Each number is 128 + 32 x the weight over its row's rms, rounded and kept within 0 to 255. Layers, rows and columns count from 0. Numbers have three digits each. The size before them is the row's rms in percent of the matrix's.

# o: layer 4 attention output (transposed), 128x128, rms 0.106, rows 26-56,90-120, columns 0-63
# v: layer 4 attention value, 64x128, rms 0.0401, rows 27-57, columns 0-63
o26 097:156157171138169117131121107142084159122144095107152063122149156147093160141066155178119127078159087144068168119164145140144186116111172196097079101180184078134188097103126117154144104115083137
o90 111:116134089103158129125152149112140126110103160157030134148115070113156091143241108146107127125104116095133096154082118136137042185149114112149148113112113152121154178100155114076064151121105108
v27 104:093116138094119164124103176137084164115170102080113177130117147116135033145133146154075118134145142149152100127155148127065139113089132076134086144099117157151141128222089118152080173096159151
o27 106:136152094122128123114147121148181060073125075125131150135152121117139157213145137123107219078121189139105104115153127190157128144158177086091108113101127097136128197132184157151173162122103156
o91 104:087098173120126111145128087117135177141121178134129067101145128131093103065146126117122089180117092137138159138106131083102140134106038182167205105171126122100106089107071090145100095123072138
v28 091:128090110144135133181157150132134127113077134129173110092170210140192172105143115149116131201139138171118123104140111164133105081109109211145161135108121100134123156118092173108168106153162140
o28 107:083153140121115100109166133102141121096162140125130105118134136097150125183105101142093090130094027079085172162146133119151152112112158090126147138118156156130151153130118045104144117177081107
o92 087:178139125174137145135107155133158106123170086125120112118142085083150098107135130146158145164119186148181079102103119132138114182116125189143115100137155140085157076102127192105095137052164131
v29 095:096177157174151095137092117126080131156133121155096144084115138091162105198122145083126147102148134035187182093136077162104189146133080145164095158104131161151137150115065131116163088194131137
o29 101:134116153144128122198141109125121099123154144113153109183098145180103144100103108167079122157126160111111054132110192130117155170103191121137088096126158159102133108160200088162103129073204153
o93 101:122116104105114132089157134124181173141117134139121088092161142087138155115138167146190098114097147188102172160132110172106107147148113126099141152112135108137173136083093152092136146161062072
v30 107:089193108129098141126156119117103101154036071111159162100120151084114133102132146164133117147135067114156196105134050126153123126130126152104149157178150140164057086151115199103140094115120077
o30 097:126134195183100109143099087091167197147150157150080106115112116160110154073133138177129074167114146126128107123120132200126173092149160092160135174058182127123118112124190131113157167154072083
o94 102:110113136132158137083157145156150056162149100150201164196129135156114083136100085113159168129168148108115104136148126073089082078124106134161114164093136154140120154107094093118081151075193189
v31 100:156077151110131133088099078154127152122148112136130092145170158076160104154095179147135135095122073141116155058132129135148182143108135130110177128137165134129148157134149152191193099187119095
o31 101:207122157145113112144161223113116110127110104141135139158109119180145098075140168119106063191109096122156086134133145107116157135118145116158150158156145168156059136136110137119166172066154082
o95 097:115150124118142131161142049149139081134185162150120113106109155068085184150110128131118178068137186121160149136137087138136087138170095129156128149104087139113156128155106086131108086182125187
v32 094:099087136088118093131138092121103221162109095206160115132102117120125175122170106144099138167184106152067134115178109091161173128118130207141157048140174135086119136104155130169143111064096138
o32 102:135105187100137162127070153161133084128194148136115128107154176116100149152154180109126117134105133092138118131063178107060125079107118116111111120101111120165140161124131105116135123203102113
o96 091:124123073134166125112136101087140162132100152046173144145098093136163123103102087162098113101176141129133137102123094153190137118115108116120125169161171147146155111170047106072094155098155116
v33 099:084145165116172112090113122138162173131163150111126121160095095104177114169135130139138124143054143185158105085111143114115083207111169141109178188099134096082190125139109162198155122124130130
o33 102:143128153072162174195148114142140109167150157180086096119168178082093149116109118131133153169176153109110119099145109082149144121137119098094062102140114141186165196115099092096191160121160115
o97 095:135129138204113118112086184101111133068084106102183089132082136127116119139068139144149119092120108078151154121116128164144107100101148107139183122130110114111131097140188138129087088201099128
v34 089:121129097126196097150099162072128117069164154142105123118128109164164134015172123093145134123157162164151145154145112157078078129159129097086142104132134110154111147138101096171135139146087157
o34 097:106110133114097207139101078116065136121186128049123097177131116129170093109134141138113143059156092155109169116165127083159146139097103093180111175126147174096159126191141146165094172101130110
o98 106:133141085156125071088186133187163140150114134196096171116116147093063139153113151143146141185100154152123165132044131147119122110137161176117178094146133052153116085125081064114176076119140161
v35 093:125101140185091101123148115089138152101155116171163108132074185112152114154154113136066114097126097159086123085122070113155183192193110138131088116042113133076158106103129106098165098114172182
o35 098:111121166169154128168144113170133116129152080126150072093182186124093091131088132139172054161089108132087160133126188125132116110126148201094120080186187084101104129138085109093089111070041093
o99 093:170170107058070142111083129096107130098109167119136210132094082146150144125186119135133165121199173095135144122105125134138156186155128064124171143137099167164168111092170156124159152203171152
v36 099:087129175080143160132095096118145122121153117168157100113158155143142138210135153165133148153125100150114079154099136174107150188099182123131109212161145106104152131088142122157165076067106162
o36 096:135161087153089105124097176101116148111085126153084112150161181129156111070126169196130136135129106157152157099169203064097130097145121130159134159110136108133149049124139115151108072150105125
o100 107:091095129116170131113114084157111102118092111118175134120115116113128150144083075003125109154117176127123092122073100169175130163132119121150198150165147122133127175136157123070138141141168084
v37 099:113114125183065139066125147141139113138116098125108139064197100136140095150067161103141142127162080152196105109186120124156065122174141145143143082155141187097152096198154172106122101169157060
o37 103:123112159099151142145069155139104141143101139126128137126067081160150157155156181078103078088098177159077170098156121191119148106169155138081082137060170133119137071070144114175106152066119157
o101 096:119185102147147108120205097087132135162130101135102055133167128083165126082105086193126140142132111103166087194127119092146098187109099119180114097122103140127090163213115138118110116144096117
v38 087:151104069110097133157107141149127156121095119131080114138150176119126106145105142164142158137160186158136161178078127097140135097067142080105118153119089124181097210125148101124096178120092127
o38 098:124087167195094087142115176143118100126093073154107151143171153139126148120094116117120131099133078145120165090125113140154055127154150159198154115168083113047208129122157173115120130167162131
o102 092:126179135066148099159108084137147121091178150155152086123091046088079074114145157108110124070180103104120120135128138122110159172141096129093123187130178143122112123157105088176112132096102116
v39 091:142072147151144145148154140131076141113064173156104124107107092114176117052062134180122129186170119134120074159107138119119115137180146116124155106148122137110097117146102110062131130144180154
o39 099:098090129144162172118060107140094124190120103159122119063175128124134171140152135091106093111068077145107188145159120161151143133131117168137120170123124131140111164034114104167097136146072117
o103 090:112156143110078117135134154124144139078148119103185122153138132134116127192137119093151154117125166092135103074143138084079128105092151087114113060139122095128081105176165170109178073132189088
v40 095:095115117083180110135086076113151109132126138145110193132089115111110134190119131167152180092122163102115154079134164097126164099157102138133104106116130195159092135153149168176117130097083150
o40 100:083146135126153143069119118178076094122115174195078135148072097179111115088118103160128132099076149100127078152136170106091087156116123154129158138144193156158136173098088150171118151159146070
o104 098:139161140141146137131101149081181140113159051061169128066187147073127139146177188094164119158160108143151097125125085136113156120173164108086121098096064093069110113124141092121100134073101189
v41 100:126051162173097138135125153209114104145112054122119172126167203111136173073162168098100135128139147103090146097089119130109166136092135096148092155100091195123108118187118162150109084118170116
o41 099:142197178112127129145203202142099089132138125158146102119110105122155107094091100119125125166134144131119177057119161172097087113209103156122155112160117145132144176118140075097140055186170084
o105 099:132134082150163127114099077104159156159133133123093054076132155131114149192188132121153132119099061150163057172149081093121129120084121115098153139104170110104179132120106163150131220086128139
v42 101:117098131094152116122205098126115143158122183133085089145204087165093107112086143103121099095114157124164046115132147117106103114102169092122105067139099122153136143145109164095122173154121086
o42 099:180126072091143158101087139129140118146142106158117137183062094120140166135067125150136128133160148092120120145149068146142105111110131147156125217150106162094118078096129106154120106077184093
o106 101:130133168141127077191166141149146150134146159117107150111123151187104073169167168103140157089078080173180182111080182093143135138134122115121141078111110093158138165171119134134144098161128146
v43 115:095184115139134112149145140146133128067137098114158128083129156166076127096074160118121155107192138128153158205138060119155112129093100109113162111117127121093114081138121104113147125141163124
o43 106:198117135169095143102112097121094115160181154096121153110151155116125150138120134117098125159157085169108116088137169150151117079213124174078119139093196099047154150083176106080136136115109175
o107 105:059128134136143161132091109110121096172116096136113157185118103160139130109093115139175076135108152113171113138108140094088147177090116114155098108135074116188110127160106171205086129117143076
v44 112:166120116112100183189133084106094129136107143129154150130224146177088121107076173150055113146086143112127123101167110114148141128089100148099153092144159125152144088168087149091178110137140134
o44 098:136135148105160089089121145104142092074138141123143102198109107136084130146141123155162126171167131138090106097092138176104129105094163182129138216132167101194155114111181123098159158129113152
o108 107:098131142143132193114158138183112141168165155104154159097159132114129099132115104051157106136092170129187110180165149117156110101129095102130095096107096130046031171158058101169088084122172097
v45 081:132155094099162162120154112099102146192069145147130120108117075137150092098117112158128100197159062161133086078099036160109241089183134119124135126149150148145105098136143147134177135095168146
o45 086:087195168114157090116094097148126151126136130136162140114035179143110161119147191162105142138155096126161107161109122133129088074146132092142096130028088116095124151140071103150119140071117059
o109 092:147069097073123128127185117127128093116101130126119127112182107089144080171136084082140118146066136098134135124155145090102170183057079178154178157203129132143100137130136104096134124175102167
v46 101:148170109060174131145130153064122123088160107150140147108158167126132101080163090110125135155134181126149154157058096105151084102159113113161092148115143079150081130133131090143120115118129154
o46 102:108077100095153111125138173187142180117180142113101156115070127136135126080116121142152137132139119146116144071196109148110160112177135146102132065089090158141150102093144168140150101166183197
o110 104:125165109145112193064092143079114126114060108101135159152137090103142129189143166105134128169143133166112117183092143143116100152084140097150137159200143147051116154136115170162118117096120087
v47 097:085097141113165159144115101118144136125140119125107181113136104087164112167164144133107109119168194128159121067160145150178120116138085179123114111099156108138128132077112100181064116074072149
o47 097:162176149110173103118072131151113058143129132132097164169211102148108064028094139062162109099109116176085113100114106139130132136103083105181114146097102142092137113148125140136092098183132137
o111 100:073105106183065155150151142124157202148138108092172099097072154138131216199136135123111151175136162101108148149106138180113138135121158182119085130170174125127074121145098100141159170144117161
v48 120:124133132199093126136209133111108083096134088124206075135160157105119166002141088125133080153117081131151089100133103128129163146158155117114131157118105176129148088144134099086171117129141138
o48 111:121093201171124113104098109145154168147114098081154081096106126116066102146117091122075128196121126158107153179129145131072116100137090117150113165137171083128178098106162107135143108136119118
o112 098:140133065102115155153091150093117116153131165146075184096137123105226060137145185150137123049169086075116086110163100131175099163111160103122141139112100153195097182131110128120112167123118133
v49 095:153168056136138117181097196106121088102069146154102128106189087151112163144180120128174132086097119156130180116141128175151144140108090134143117158079135134116109128155094112135085155108188102
o49 101:069087163060120165165120116182147109111176161081161151179133136136141095154117180139073124132119211126142162149108135135122092111117171155090170127095096136088096117130073111138179121091125170
o113 094:137179087142112131081121119110118144138104086159125115049123154112107167117134101078188128151109113132053084095113135114072170137122086107171089091123175128157176123151203116121071132147136061
v50 113:179100131122150155197056113132166104164145082126137137129125143118122159156142132095151139096190192138115178122110103109125125166083055105136141145108132118151062135068099128132185086169193126
o50 109:102174170116095100093111159129175138133148139134142094098116126178123076096173117071115128129119060102126142061062133103150137169126149140137093086200126092122073147118163111079141125171195154
o114 110:135077121125170148138128082094068143172134070211123150131158101124120187147123142208101121154108190140162116159166149120104128082114095134091147124074102137122215081123106200162128116093109131
v51 100:097131178161091147094078105123084173123128117127120123097126151095095125149224161173092128080137157069152153154168101148118103156048113112144194120136155181065145080138119115132164098074105084
o51 100:201180135175083148147137109095176136116136135140132127172158159108141142131113079117104111158133152139138161134135154106129138084236143159132128117162169119173100151114132061120144114214122155
o115 105:046092170091134131165142178163104120155116124153152136103127130125103121135104184108161135071171113147062085103126129167138148139086098109076116163120130101116135144145069124108111165117135147
v52 100:089193124107092114085163128131114123141197120111131148088036179175165155101154156114144137150105152128107158146167096124122158170186142149157124114145133095119119039167163107153134146053111136
o52 096:146164165108135112115124081197093089153058081107147108141168107160133156131149140126162140150100110189124120181169146096153118106172097147098178093104110107128077119129125164139129081185139131
o116 103:128061106134126139081141177093174168101186124100170157148129164134108068154109121135125116128173108117172117099070088136106131107093145098171163182129134160172214119151152076113131169119120105
v53 098:156090120188157133087146178125117181117181092078141111102088103116218141159110118071177110113083112131119121055121124142145113139169128116101118129117121137123108148095116161138151157178102069
o53 095:049161151074191143166140119144160164147076150095096109141140111135152123152087152094144167133121173161144044111141122135138139198124061109101176130109150137187122131167160063176158121079111104
o117 107:190112083135138076136124121125151102121142098195142175157127177129137123076139176174078121148100098161131200187126094096117086136077167095159118171154089106135170121137167151084131070157178192
v54 104:164093153126116096125136146115136186165112158107104121101096115097086109117121113112152175181155172137127113124135195167113105058168143106139071147188107125133096170122141143111196151091125140
o54 099:070139156102110182078118160116149122098186124159149139075157117135112140122148185174110183176092152133135137126156101144079171148177137165132103090107165204097179178128144120143092084176112144
o118 106:179159169116161094145169100135095126179142144102138154172134163130153116149119108073141116091130088103147153117062141086169115110105117122113142116148116107113121063144084100152157165128166130
v55 101:147156085094092157095176098157107120149093114104124139071192178136072069053098072158083176088162086112122186175166095119147103124151146101092132105115109093135159074102151102087106088148156105
o55 107:119173163158115137099111148166082176110142120110187125126142107121121133181138167111083078130083109158130170147132111122158138094091131129087164119154141198120162088157142136115106142116082168
o119 099:103101087098121121150089104083150061100171159133111152145116104086189130084182080172193190118132083142101101149136122115068096155136120173150066070092101113115088182143112119177151139104157114
v56 087:096132152093140140104102111151149117137121207126061084108115091083148172125109120064154137157162131144129161121136161102166147144123093141134093068090107101110140129094164123089229147132149121
o56 091:132136095102098158144115134175162108179158081179180119125104106130121097100128114133153101138153088198110091113119111151162139158151193148114076113183071065118123121111127141135097097124118142
o120 089:152083157136106057123134110092125135135126139125166169161202181100175148215148168098128146107125140094087173130186166148139128117120148096137128114102194187149145138120083066119120113113129125
v57 093:144114133112130146152098094098131097157117062117076158164182116129120058124092143156105157141121146100105122120102160144149095156122144148174133155116163139183188157117061143102157141157119138